Part of a small language model's weights.
Size: 10 layers, MLP 1536 ReLU.
Training: a variant of SOAP for these matrices, 1335M tokens, 5093 steps.
Each number is 500 + 50 x the weight over the matrix's rms, rounded and kept within 0 to 999. Layers, rows and columns count from 0. Numbers have three digits each.

# down: layer 7 MLP down (transposed), 1536x384, rms 0.127, rows 56-124, columns 0-95
# up: layer 7 MLP up, 1536x384, rms 0.122, rows 57-125, columns 0-95
down56:479454491392432441519490581495551512520517490483453472502531492479502502519549485433543539551467543526608435480464439482573471492526468479443516489525447532538463524474525536464550464503440469459461525580471506490453484457459464532417436484518474621545466519619479469477514464536514446493
up57:501456490468569428511542465483563498493520511521461518506464408526490458508473516549589426590521428447490431470495516443439453568507502528537521424476453430496563455542433568460546499488444435478494423508605543488569552444518396370509468458563530487453452550480521441476551448500478482459
down57:498445515532486479542564543421520430546545570400435550502477536492525504521538473576554490541476477509492487502459535547539539539413542500459476498458499487516504497488518457513483421468415544561550461454466547478464526571487400488480409444503568512427513597456416520540454493458513565510
up58:552561448478521552581483480452506466374351495475566569522539525400432500552534454462499513514549473548540514561490488396508466505453625497492437530539508493527461459499460496545501513495518506490526498532462522487509450437459527447526446476546449529532443467526455490433541604480440523529
down58:529574522547499377535642493497515637454590450485540502544495572506534408495422478485511499487481508449518474420470473464412528498549416428535565561526449517412401434498477525446530536529498455456419579480479448602431475601486553524432469598534518379507460562519457493613453527539477420446
up59:509455541479488522554555456559452488587521603498513500478553569489549525516553488515460520541471554461566544529494483516509537539569428520530490438432507444504536479485481502542492527420399400627507476463513499507458606558525497487523496529519463467449610559519516463505522482521447518478
down59:449552494517532438434490487442486393546543459489474416462515437519467541489564501501496519481498491457484473524450557621402475506516455501458478524481538565526461495535461544484364408533432541507469547476552517478487559511584547458567545539531553560545545448442541526557510513516493416460
up60:488513518501605597421464497506481570474501490518410523510480524467529450513548539463481531489422516540592480493515494490535538516482449577434433565470540484526397432482443507504475506491601529487475490574446468409535522503556492491516527577497458536471528548498403431510433534386485444420
down60:409461457500553477511501516532620461478586526491475479495487405466524578559573450521514474509459524523508542461474467571474523524507537507560463466528459483367503483522434456531613507549480549424506486432488564449437386542467504491526499529454470453501550436421478485477508447491476506649
up61:527451447437423507502487472449556529547476534469455537487473484429461468578513475470397486545513395541488550454515505377501414510419498551516467519537565529500469457491567453409512535515536586600585404545515483613548470588506576506589480411563497474532520526476438416424542490543488438485
down61:457509463550536500452545519507486603555551458570380536424569480391489521508517492471519530503529520459458421539496490383410444513479545421528516496575662476480537576494653486497509551398542525535370482560411480450536490514414519388469497343470436493423507461454459506555443526552475450551
up62:466546550601397458515450585371464636421487484598516474478473632520496464598479517391550477497431523479531427498548522460457469514454576565492482535507498445543453450462544473534412589424420591474544553374460412564540478502463561570516547566474558514482489479514515488534505493440552460549
down62:454510534554439504511523532473458412571545630459461609406441512401505435520487500499493452593504422403512510421444505534509572471531408510524448548399435528490596465474531545541510456488566533529489501579449541632632438469548506490502478478480520648538562524394568570502496512504409458491
up63:672494505554462422512471561481568497459487488384479498493491503549579534527588480500471461523476472556501607584456438521470469497505484520543452474504472373518623462493522490447494518433391429469558477475499490511563546529525527417485610472462514495403447535463529481447397472466504594471
down63:459466556566518509598507657503474604513429483383526440527559519604577548501505466564491416491491430484511525467471602547496573491477540507462568416500514471525474485524423504436410476475510548498480516492588498522486543542576525453479509417527470436460432472589475410467432566430480622487
up64:605510552439557466565428535632533608525495405462445537484549540539535427465527524457496543387478571565504436571466441590620599606528475467499408572585543529519546483441572517495491430586487536579554394566473526513500423533472450553499420466430632497584532475525594460443502581627513580560
down64:560525520428530510489547535543459598411515572490499563427502403436494284482504512380616588619498464486458490534452548514483406525516521541519428531618545547440527461586475516516573517572530552480423560568536537508459473575474396418644529527416530524501551459514560434503522655486507542529
up65:587473406526484519596559538544529488454560480563526527473544500456540519506523565433446432492465483459393490525511519520519572489448427468511500457610429442517472555505549434493508564439468563475538540517497523482536475408508488510523491467601511462495527559447639528577439507481435426418
down65:445449525464560509519535483547490435410536521493457559508487539614480477543528477429345589527544550465446443507484515473450468461578487544574520505498597473517433464593500409525458493538488479474455517585534581495521529424521487466491445494531432570498475547592575416535503523523552493489
up66:474506485534470455512429486526489463445554499554523441403581452535566522517476513545566518509533509459551475544433453485508527528516530551389534529511500517473532473502465460457499517490519466506560506538538411559451448465436526477512507500550472461495467443521473484500441536413498480552
down66:520429534499580495544476499447503560563464471522508498538437517436506424502476477417498483481508528509478547452519532487448489503490507566512439519599404502539553532456477545441466534551547538498470465449493509511521502482542481497479474554543560596442534525539524480512546462571493572437
up67:484544527548489470509612482530588457439497466473574516527506512503481494497526487389487504469649587481525537481531450589452487521428502462492518520417513493470451493413450459428458422492460546497491466581593389491528512533411516495523501457560579480514531539472522568498485518552581587520
down67:529542438482482515471418467413574381477436515564624468484490458479560455484579533453459547448497596420590529522557546416491527613400511446473423525468500482526542431467562512472450401457563460522497632539600498540548426500378506563464521534500574555455442526484521523583447465495521527500
up68:494517500447467555423477547487477469467550576564495508520504531531449582547519526489496587511486548483515503482489499485530487531527492592475510477535539576545490602564519465507478500401516438432562463549521568414473483491488495483554514419467577481504488479501519534539435495542407502475
down68:514476568516432484526420525528510505475446521463501534428449589472532481527453440541473552476402483466438521501471470390466417565543478536518455524546523543533511482526476515451547616553517544459349568524548488481617480495603540531483541547494494457516469525397536513540567598556492543490
up69:514473434505576494547527570550435529532532597483482520572573455522456472499584447562493476593475523501496552485526529560537501417596470524458499466599555479440489474516540553489446540512446444424499424389560524454473512544546478525534488513517575541470518571508464526455555531402455498443
down69:406536553595541541564562518489514526305488465475427515485498421501498574488420468441451498429465480478493543491482516458527567509513493398514549566457516493542503482483487544472484386517577554459507451597437508452453575503540471536510586533363451534547586489478524493510451493463514519495
up70:532368481529480566541605470494528564530324577621566378422473415373372423580417504518490517467491519588494590545361436478480497420398525452529437527472532463405548432503573491502522515489510503525553356506590345516491420549469546396433659453579419534365422536472493485414498583357632457347
down70:505514407484544473396446565497386443427501492532565554549500568519498549550355482474516562520496584495508405477411467522535467463526428443486508466535509544506455493588505495430563443494482500477458533564421512488542430501493515499483522497439526515462489437437586523504502511494471463531
up71:557504435510470556446641491538659472445505416623447469486532501555469468526502584509502424477475486526514572540511557364471471520427552547581445435413530546542411475459505554514537554492514462569530505604485521449455497504429472555446518471521521542569457547555436580482495493609498497468
down71:502434521471424432433577385517487441539449504550523377516589510535529508406421490548543520472427444475423471467574497525519470527459573465584524465518459410545503444488489500555576537456490465446467550513460513485527592559526567407512491465597519457404499484584544487498477556483454452518
up72:534515423471494544554477470531484529534466507511574475519534488466561509454548564546473598547507552400452492424502511520500496454481546494514451459495453596564474410489514509537491482516472533440468497427557615484460590527498456541533469429551523523546517533398414414451561503499515505511
down72:537570454658487516506467532569531455570510501417483542509553508553424509476452527519453463441420522461496373520486584496493467517479463596490550518515599479446533401555472554443619526511540566465585451560539493503503518488477539500525562459424484553452436484523501573514476585420511456595
up73:479604496509499569473514449539545465566539390521514573426508522501438452544537534537408490463405552499525443482492510552474489389597459555577612532421458548491543549476395531562497500513432461480473512496472429476575500459526536525459465472488454431499614476479494471478547522433469471498
down73:576504556513554448453481565502556533576453481481499470473543573485521512435545458602459561479503470496476578540459527504520507571489538520504476509538462557616518484425448472553377477433467547528602509472486540471561527406500485427528573550627476435477454555556384576458538498433602429546
up74:595418438430431557460542586489516470526534447441471434476445563423533456623513472544436529508464391528473526441517433476514524491511581474485443434429439460492513515615516473527617487549557524504625463504449513498537521472466508534524491542547460444479513462402463541410549410487551532495
down74:498469569470488479420469515482571537443552534487499444519475401565554541514432482563590445541484547450543555476490500435530545562548469625510504468540532599570536520519528477461441509463465618442440586507450538575550462551518498386520549482435511508543539476505570507497437518542549529532
up75:480527458523388481370448576384572547561491493452486512475516500506494360494519427449477531520490495452559415413444459606508456468486488527533495473396480531543504509436539478544551452531528514508436568545438503489497536534482463530515384500485515525466533473499503521508475470580505537540
down75:455527492437473506464466588553449526434496492464447447393521545499468600517514549547503463433432477497475511418524487478519516572527513539538539488511470457475503481461518422473558369487586505494451416469456574476540541414520553583472592508589502537610571509466490581499536549423394555532
up76:520457421584461487433501495529455479493558505493629487472515505531549555445511506498547459529527454490567379540581532505421461479502474498373457527438466496517506519438517516485492508433492435558482515597532524479469517422451344372526528512498525515522472537470454496507437511545507515334
down76:544551423461440484497544517495489501437539527535533424456518494509478467530494437453626519516555535486529593542529429585524525442560499562467538525511552442533524496526523531508491479556503533494546483506554457457473463476515594439543529417650388547461530460468372491447549522491554465529
up77:438477403575460636503420566548417517438496405518539543515612566499562490416514441448455550409502494476512555500412420441506491395425446572459547492488407426417521457517410500536610479544488475508528537585503492482496426531535534501534606530588516481537435507483493458549551443399391637629
down77:429490572471517504534434456489537523516496537477502449494465534468539507539474506509478491460452448495508445585375508504449391539485566530499486610459593493536511538467463640515533420538552397547514566526456482500457524501411455490535531442394434477422518466532569467470506444465508508483
up78:455418482472499572526536556482460463524492507437519488403505546530444469455528530514537526505565511587588462529559461525591503520468489482541481506522562499466503485483551513538473569555482529502502486635525480488523446450592448522515376449500593446505449479559483564440498506461432405551
down78:484496564474527452438531497504596517480507575557500495463478533438462475497516513511498447377467541426416439463436485436479443465473558522485518494428436476592498512527469533426468490476556519527531442401465452440439587567462456540483560578492482503439457480415499529479487499475518448511
up79:437480502490395471511496444451519452515509522494469567558542425539502505549525404562480482583571515572464529568471605451458517485510407621443456586584411516504454511512533447508448479475521432470537519603454543494503513536521568509491480469533450494519467464561525499467424528444532607501
down79:506448511437533531397550545532436525437541542445600551503448487612600526410465588550483428498463451443480451440547534487515550415437521421458576468501513462499453504510424492510543527567489454546447531516484485458479546550496392504511402564538507623514518457474524583511546542556420570437
up80:536424597538533502536581508493514456470525474559488470507549505451402511542495505516435483510530482513463469597567477534438477484494499478480569475515523395478443470475419564508503477483499520538530474399442511548490485518537527507520501590492412489446472463535498604495539396589440492482
down80:567550530470467565463386506455531434550439530559482480429477447559465560452465415571526535538506464456526626428428497477461506455545576406460499409550433483540525453481464443493528520579524446457560565577543457497457659428478431585475545516482589512516515400504565539350600487439566535534
up81:547526439566515472524524548516360506492477596463546470515578402452466426511458502578506543442500443501443503483530471570409499510470462434479472513606478525486483518541523512529486491481484486633521487476510592482572484504551477543590534480550449478469481553427571481475468551524411511515
down81:537510443501377568505541468439545611495599472480519520490507449519498494518455475467456439496465440480512640456535487453517450518480578528441528431476500570497554548467491526497499478477488549492372414460436482483507552473505389468639591493502521499466553497537487396459507539404526482567
up82:446490536590436476443485475490544503470471489612502511460508444484498486466524534505432558495525534435504518514489452470506498457472565621456522521534520493520490567546550465516444496469453467426448478539548452450502458437434478546578547516526529451445549574509458545551516530467508456470
down82:522496572468513495457428459484504515507559528455465540509467525557489536490462502457472487482417508520479487422483456538518536567511525497498514486450468515470486504473497515518541514518554412501533404505514560522531496534503543542455454506447503489431440451507522483508496474522498526491
up83:511413453595392467557593431650425379569527488499534400464507542476376448464523519556408566440527516468536567554566544517489431458504574447580461620596569507540481490527453559563455583407459572623487481385527427456551462542506557462442446530457501588473513481506440516458502491501460465491
down83:501493574567385468686498589505537438563475574537482507498508544436457405468472536509499516465563513526551382549495417525435531571555446509647377385477510525565456550521566510529349462497452472507434424494475498485501453607490471465541439478529575469511412455479570547569471419585569522561
up84:578486535400495548550524461485418513543537412448512611579386524610489498443547529505420530591460520490426640535567571553444565574399529526560541475475575508504483437520545527584358437436525470547509443492464477515507581455511520467550377384600521510470484529462485525575398480511537575522
down84:535490479472490487490439403503452455561480544429528461547497508541648418480521475505450427494451534490490487470558556500465550441550542485501517531346462529500538386528521458502424515540426420473459519472431483504523616472470539528483431484546486420463515469547598371439428532470449478455
up85:499504486494582484446512462517471520453523527551538494442492596389518409484573444538468481566530624495443481570545489483442542502374470477514527456489518457507501497427514546572542423453454539484449465514601596471426476488450465510556492514492462505458521549527628570511398519470551491510
down85:539467480537457567449545573545442553522503572465550512455452403533415546387510454600453506521464389430472518454486516487539485550494559448495468456479528519483588518476538525493495484515494439452477463491530477523421523398456508466488505548535488499432456452565510543553498509487457572482
up86:646521481611546495548521515501561485364532499603469501604518498399511484425556488451422502449469468455477496492487522515489489574518369527584397501456475403487541501471527535403494526443498523521488534417556496646489567443648554585553449509521472464473526510468499449535531486428377488435
down86:611395526577477503531463609428666521436608468521436497598514483561509495477500483448537629526472550465569374464470419463477521483425420473477393566457528586437519524496532456498490372499483561492501455462599578557574482561607513404553398496556569461432486637512494677549521469516490478572
up87:497504451547467406504489450536487502534537511475503563437540475462559540455543410445492489442400555523566547445446427384533552512481551487497512479487588461472498432499550468533484437490488470497489519498536354503532579553520535502457440432461445483478528518462493555608482586501509583513
down87:536471444504475532481445523514485487512493477424492455461467509537423457451416481491546466499463573506541484599490436585504595542379444535547523481373553615481483499511532509442493464436457421476549455549580473460526475487525401502449501455493481492578489434499499590532445582508503429524
up88:485517586531518518456525561483505422574493533502539542427541477481450444380463438545402515467569470486413451500581472446477536520487492524497546545488528450433478366419500579518480598532554504514465501505525480455405554576547495545517515475466496582464474517563635479478547564505509521466
down88:619474475483613385587540538491574446482508464502468450490440455483472594529489454509489445482465520485519497510460413502539560523541415540567471573505517523509520502476444476608419493555536514406524530545449485482479527523564544494576552407505528429575481474564486474498469415493519570515
up89:510438508446468584503631431557573465567469616505540538568520444420512493516462476519437501527536521402421523482472501441507468513523466552534463443519448504433579503461481374527504530412495485507486557423525549481530561450470452468487446485545478473461546569524502437436458581414516520584
down89:396544562445526484470577487480502498483465379488565525401515466520555490620493500465441395484534439502442503482467511497518512500594458538537485537450453416465511490503505447506556531466512429482512440500490457555510504545536553468572465412533607419475518553522607468500545471508473540550
up90:467467406431559618487516514499495550464533540542505540461399470424430489558526636408593418511471561450545482482459558537449461563508490616525523499517581471494533551456531527521507495379539397527452471484376488471478415552505480503551493508525484581519509489497489577488516495529499515455
down90:543553568607537540523503508516536537404561521465478541491468362483569580458562567471475468525518533505458451504456469465477510521511523488546539557492555480464556574488409451454590463384494500512458536451556409524468478497491461402438527502554503484541541470466545489496496560356449544469
up91:457499453469459363354583493505492537463504583491499525493445505566555480472547438555506457469540504427507464596522527454447551572517537453533511586596530453457491418512490530491421431567534471361474448508466492497547528526431475498449561474482475495483553489555461494435538481464469442513
down91:519526538565469534570477485453505558575486433591537446514519451532425505589449569395503529524444573553512517487470468468446522508479545473496462484405510532463510514459419520564614610487462489489548472488526479487447522532577491448612436547494393461534514587528530488422429584466523499517
up92:511500494398443500503503519529505503426536465594429507597457434493477422519519454430457514548505445488550475476582503470507558466547370465483493526521459506470504463515490433535542560476438496496503436552444553432514486586499503439474616440435525508435458522436464573507570514553422473577
down92:506481550488453572543505499478501456593544528395539411427542555452486526508452535466627539487456479471509436594443497485561474559527565483550483491461485439500426542555421420469500549479520557439508521475504494461475520410476467538490386445483503566517503486510583560589422394496466441469
up93:578464425496495426469550491490456512488474533488468485493509397478486504558402425496525537581424427520552499507564461507512488526556520533408484490480499438453468549465462512500585492544483551521535494514546546462636501505493429544544446448477478474434514514452504582482505537480474474520
down93:482439483487529611565477448500521542446510595386361565529453535516563527510543502509418522556532536510526403440545469464437509525533457545550502415420516415542557561568431483510521428468511512619451627500453532483467475484569510486450498527458494441473478546464432489595479445475458404503
up94:436552515557475560616557468558513494473472455518492596483417460436501482421536528484472387512506454567586538554495433452557540409503468520471541420543533426626528518490384511429520546408479529499501485457562549527538444527530534412524484559512490523538566414509460592435579515483453558500
down94:574464572466566483412504508441419480522513459490554473500484453586448560488492489523412529525450494494502500483480539446567476554516346545441598480506463500412426405522567408435458426544467583548477473489509555454451565487492469439526539553405409482527478498353484482586574474487582517574
up95:497494509487578441460485504526506546512444392494582487478549544515530574497547474547583498472527508559508415474505562497463499548577407542534512512428393510441590423561418466518518463463498451570512394405442500485568465424536558500607587433545520519421529589497455459522548517500528451469
down95:480504409454582346489489370516552505477508528568444525521465558448490514595515529450564468546446439476463460557460436597499477508431578451489517520491440457468427490552514491521486465540495557483522561449563511459499483510529448534486472443476514445550534531518505548544451463543643545494
up96:537505508432460498513598483479538463482544498469498516492409489468511482512515528573478560469556490467504523527467469411452467548525468529512452507532557450508475483501475478482459455540470434487499515607458441413531510524431435458495454476492522484577542519478442511519445468650537543435
down96:516462480578490536549514541474518564499523547545476519479509445553453550550506491499483508541459551550541485521520576533395549566505516502517464431504549400493532553545516618497505417484454472422476512491504557525521552491487466521494525492441532438528583478540564451554521585531487559561
up97:500487466547499481529444456534595510564519500532515523459539555455496487458496466417631441472550449457542592544506489396505540585489502506502553526437522397458544507544526496438395523524558496456547540421551409509428334475446479566471581469437493557420490404529436437489403568467484596491
down97:503532534505422524585338456543550539499475464473588583485555474488569536444423585570508472554507458485511531523522444481496466513457482542505523474463494394446523506531496553397447512436515389546524462519487536492494508545503495539504497443469458494492511432595509504544504464472456512487
up98:496490534569488572577486551465484483422576509476570518489507475500496553541540593490502434533506551464458565471499538438438539464499412481480442506502441518441548530478476417599503431554487447498482463493529506472475472482498431448529433464560488462500495483529498576515432527493430473450
down98:466550489494514469514482549474482603473488581471534500450564498535517476460455581427526400562504506450466588476498528493450451478401484514618542447493556483468515498561471454503551516627526543493440540500467440513455533453525532452460467475427585464496460468500527452448545432502406558514
up99:568492444542388455597444493512585499518536505395529508491501450506451526439577554375503504539550530432486556472504505497432447563501460445450433645532441548476495521515542598488493491514461451574410454523548435431562583581465549499525561498432563494552534562582541457566544605634575553486
down99:481611483489575494596419468506524532480352488484494453518530486567549552491431549472450419455578537522440553457571432414463506533437532500435461532519527476497480485501504584430530592512452565543506458499436519518521543534462432449516495503482556491482523401498604528561580517490529607465
up100:558527397432464536523433459458553564489518536520478506436444533534480515516537429527544456473546494492539495482613493551460471463531471504479502417428567431471552467523548514499483517403505571575607564485476521542470520515516466432575465561541488493538488511526514542511499454482490507540
down100:486468578586568523540614519536451451484489480479504506589493511436483440494445635506438494492410587516444507535512575502510512518465482631573485538563460528500490510528435430432521566541440514467373506536472518453550472526436590540432535532467612574426415517516540461483490463540461487467
up101:550512484507508609461403419513545513473513469458515525542535516521510417526552518369498582445473395558458552480535535438387527507529451511503548543461501512503481493448448412460551416599539445551513516539537550473544575476410533587564447473415370551476491466598584476436509513443499562574
down101:479397547455513519530420556454494526582464488540549503485513394542573569476540580520471517487429471486574457473510513424512556474514532495584502388448520450502516517548531506572570497474524440503527523589473450463575453428430559490481553433543552586400522476527489501549552520512591564431
up102:565468476540503545423551468540478505536506483474497466457404567473467586413540510535507424552501573442459535536423629575497474517609571512547441506434452536540482424606448425487424444502536537553443561501452442526499494487498534448575440476535475600414455482545539507517406514441522522481
down102:541548450569524551442580547574562533520525438569546517457440447417475483478574478482540532488519582501454548538534545527478457525453617476550564377538497497517503484526534463541446587556543495544494516468474426505503539553470489453529490530399430547355508651433524457520530536417461552538
up103:482593557410409526479452493501523477404471534474523423558502491509515550479498464509515474539479499467476539434565454578520537546441460551610481555529511535468515536468546445446529550548511564489486574539570489463472541605546582565480450517461517579559379400535515427425503498494519524477
down103:515501402576527485471490404447486507540508450487564504531546516520508531496493587475480487449478469484527494447385524605477509501606446435470520554460446473521521475497466506530443537488437523547531492510494514480525448448493425611420463540556454522460485553439483549484539544430549478428
up104:619512477455514401498382623540488546535511485447532494647464471592471572542499374413399598526572470558435521450515541471594403435526628478515558584540454436524416517408523432566487564523316346447522626587422502561537517535612306598498464528376537439599591394373517635643589432491457388533
down104:580402405466505386524453494536527481518419522508528497608584566540439581507446461487442434471546516509577579431466580466516532481492538434513425486552469536485574497443545407563521491523455316558471453555388494530531456587529460503506564535435492490544498486449496539505522444433505518613
up105:530506557460514475433443575486518571437450502442445488516559498475450436469567548456446469573499442450517526472377446557461479464509486545507442537489510480459432421476498494535498530495496456567560564514484514453485465426476474462624472577578540530486516477513506508573630489495566463475
down105:511535505553516464406569532490528505518352438595397552619498510478454484503465549535581536501522509437441475475531482554486523503572396457495570438518526532472459573485555475455490590501590453528635498548415524449561503539479511497519507495503519551569553460462480442468464563574482551501
up106:459441396480473556567435422455448467514522455467516450504539479492475492474417518498530487428521491524585465479457538522495500506520586562528494495455483527543461528505410598535426502477524501515528512580454493439543554540472536523456557520514564482496497501531566576456433531511470532574
down106:425515393477520580427528442533587499462554446548542535527517527476456476509591480601492488472485457493397419516450547621558465531457507530424421501509579531444510475446472491552531508430447549503630525508487574550475484445526544444484511608532440529548515536482454511495501435533580516473
up107:500495475439570471407417444492529541508539515492396425547540480438522514537420521482460537508423557482471449442510546557474446525602629591568646474500528493510480403543499479459465509559478570553532447539478448523559548517478512525555508655449539560380532455522520532444483442465548539502
down107:604560523470560463536505470493463550410449519477523514459544427440508472415591500408505514554518470391400470551519528516558509442485500510551548468589529564449535597435540509542525530547481587540463496423573486540486485495475512504541559482502502494474622488525467422513496517486506489472
up108:443555507535608560479453598550487521476464476513498485444459414532460418426500452424617454454517502437532422468497482522519502493488495548496521425539449413526469511590474438511477474424577430430536541480527552402537524524571458463613528461448477500511482392471432488485612536477539494552
down108:559562532524601448412395496458517490483509423573456380510542425427472470447448473446446474463474575522527451566568553466388446495550446540493464514572537496487519391540465533473567528502531595505557447458519485532517549524566551431517497554490463493515531396590472546579501350543525526489
up109:453522521481449454576517675407412557478559521470483625433502494391462426522448515488488566557483430469526447521469370468487466449376574496436444471476407520554495518471617486469478433613517503571619520388472622436436504495483447456545469491511488486482490518507540473500455524507551522529
down109:543526456460535532462555434459467397493508492478469516465486469504419511510419389552468420512560523516525552466485611560423482498463612456482463555450574482522421477533424531505566490457501560449511567550500565448664594499376440538455409570503458527442620411422484527455434438472498415532
up110:504425477480478505442419586475436518494496528518597472492485528504496498509534563444395513450521551493515450507525538482527486451523472476537595483444546494470513539525527598452425519438597517520437498411547493506453566480512457501535545548433574471555506492457564476527497432470489437332
down110:432506522481542553533498553537547481528514570516456523482474454541410529492452595503509521508501518518468444520544566496522426495516526386442474563569473534458508496480490517452469509474562485516560465446485456537523519454610509476475438555460626509512565550537477454484528485486564501466
up111:497469493445536573443551538453500403522493463537431519534463405419444481520478430491528508529501480480435495533497574486516481509609495561558464471500486471481553523569402450456520543565453475403450487477468460523443588468430411563422394490631463502436544432544492527509515491429563439490
down111:613477462477514507463581353498598422496541478543490576429524535528410544505531452449432556501564588494457564446489478503595549615544532497496515488536413520601424518576482572534535489449508483574527547537534472536460445473493491505562616419598469551467476478555379427474456490588563548414
up112:527507528514523456452511553480564502463422471494604463467458428465435591399524500511531410583547496488497494590549555485601512457453545472520420416624547507445395523466505534495438475540507574576548591462444488624498480566463524532502559494547497301512399476441556437507497505428431554495
down112:448620425477436547514462517575518517558512576443495539397579526442515500565436524463477501507494578467535546462504498415514639411474510562425616546577562556450455435491434594494565537425517456444521528446558429357454448498511555537528453532358475569429466536507509563571477406521445479578
up113:475496484541541514476578434498514568515562577529477468421566457499527478413556505503411433554564392504393492543509571378482577500445461490525394576510409502583518552482448518615473443395553598442536528453463488509522493505428411468499589488482387530562501517477475462546512543481500589484
down113:454455504499583488447497502559436536511504577443494472484466468479495506540531484510521582568515607496435498512569505511502517493507549513585553494486469507457535589438441560554413491450533444580541514463466557486491457416501481507491516532428520482522545505475546496548511448455497477544
up114:562508422572499479552484539552451482482500509534431411506547518537447499418489521480478455465460559541504547547445551469472439529503534437539536553417534477480462567543459459507472548558483445451410461538455447546443544521443541532589514511513423527542447587478429607547576486467509390505
down114:552511527478515547588515561518441450516450587539493516500591471563530456626476556482550521520437544496499501546455466454453594533582517510484584553516508477517473459453520475524512531559518472476452476489466517488439528485573367513441573514513490555465442507570523556519565440514546503511
up115:420534484492488608595412550515487463535498460505470538486578493479491482561517585546516511397519395476459490474532545557489446594544521487514432446482495529473496550441436408471581589464507461450448415445494485445469399550473516498462593449503495504573416486442464531502516492451452375471
down115:507417509488563454512526546629480521462509452517478503465504471508507528516489494527480485442524493527487462515512473446480480465485479492517547446443544467553464525570584495514560496585482458522513504512452499558493453501488518525538494610534569494561545526501448532442525523513503575481
up116:473592466540508577479501477450493530463490563477513502464442578414515598482449422431558504478424442404556503442483692610434534528492521400500482531566434537516499433488477538454434663455539515462553430530440455583480572588479563506513468625516524436472499553491450635526478545511474421475
down116:471513549526584483474537466540539494547520593560488507537476518559466465426459534506462484524480584508564477476494425514535479516458470446527474448443515514412496505569445482525488435549489484556497475506463497572495528520510497516480493445469459458496395581366486558456447511484493515543
up117:410562553430534439526517520521403510484553502460444555506506441506499493407519503551480571534523480583502381506471532574493475532495406514500479471498461505501654434467480562499527553513584417471601545490386538518474522542588497505544511576611411525541484500394500417472475525489576420558
down117:527554468565444475379591520488389527510492499445446471481452420536461523411610579496502544466544559544481497427516530441571457497564508463484440535507400502494479454580463513471501536535485504498482464478492563518438540464378504450526514482451373478502538536453499469510469459491466574624
up118:513504479493420556376513523550599525508473447556443462455457341469375503408452512455557500458517487542458434552517554468468560422524523533463582526429509465455444489427553522560528475512470516549503560612424521539453560422551500493545504483495509462591525496458462401459538524500421538489
down118:558523557439413524519491569452498478443533456588529465508520454482441586449488531489501578538539446514495507453548444480457544505384504424458458470536553473549417647478563487494555455526549539499466511463451461496526498478492573513548521500517454442462483530487361412436501558461451476521
up119:514462505401582517545556530407530390520499518530567493472517367450568507510437460561490513534608430527456424462577491549480488543547441534572475533439491429505484457615462552537507372552436510523512474499474476593510497497538441423480442552533544500514397466565490468402483531427413533481
down119:539628587479544480447366565450454477511428401561512467557500455538513475510520378473523496493522494445392482460552598463445572506399581535582538494536431519497518519469552540461550519536483540518509463513490531387499499426535555554466478473502499604472537586513482508534555440503537425484
up120:534489476567479491396531398564515460396444497522548459597468462534508548555446404462586597492640584547443485542477587469578462547472473582469573414561488407494536501498587512431488462488500522477468431509591501522471413486504453528495534532534559534475466450542474533525554549534462371550
down120:531555480521521532471528493423569557518562507541516490494514468508512457463557513564529435412355435553553529418487500464390539514514511484637508544489556493544449506521472513525553444599490482495518453500460518364519463469456457560557492570444444443488502524530502502450505451457450514553
up121:410523515445380471477533499474517514507483478437499510523579571571464489415523467431487414391510475539424522479444458520401440555530556505588573550515498564543530463458593521516578495573495499575541443458488523551415518477427522512528458519538522541545429474509504459565469566508599472494
down121:511468488532509503475558484525531402514529413531519483530493568479524509507448581505439444393620461493433499491466510671525521498518539524577479524503517468630491528533576519450516397446519548472483543461519471454434519444447554471525498535449564467523521523549490426539514430412487547535
up122:455549440463573422501557509495468417438610426544471433489472564430483555572490560520553434501443545442436506517529524495517513589459538449493453476518519450477577495478566529468387521517461555465515533521458463564565433495581540535487525489652445602471517548469469555483451527596534507515
down122:486363457488487464527457537529468594600464466577395382515416559465544450550521498505508559558443443528450552477632436517449485522469563536490510415554481582463565446505467470664564451463574532517591475454513464528457424437436516530533570547425421481439532538464472487522571429457504477582
up123:589516575521409365533518563495525482433486419472471445539522529487405520554535424469498559396439433494511502497483539430580577520443475500476530485482507485526446488489498460542388375514553434536541537436531541533521582470445503617460521471568520454492494467533471504490391433573424479521
down123:462564535575447456511379462438604542583619493467490448548503534497516479505569545557490566546492516491450487469575501528462510533489503515552487479564473481492510537496500544465537530468552513516434590537496476505496475523474512430550468460449489571505526449436445494518498564553511469553
up124:464535501436501528519447549552485478493521546513468571525503572533437521530558473501446498478469512534464542551433506450461533529475451520602445543524584526500479446500404524401582634488466494545471500475487492548444558466550437480549495530446524570529605463421550430474504428567510525494
down124:513466581504447578482444507574466586449557466481495521498474515533519517513553326561467442450524521345526507523553477456436451505497506449522426453518556534462558464554474491499458400486503453526450546538482570467469557470541421460487526536440440519487606424505484452513474534473600449456
up125:429569365441453503484502500509454482563439600491484540555674590573527531502535473528556451524483546508602495501487503525516443498537504517558496592578486372493418556431572442476442482484519504623472470471512500490377536473483527526473490503591580484446505527474537516513521487511496559414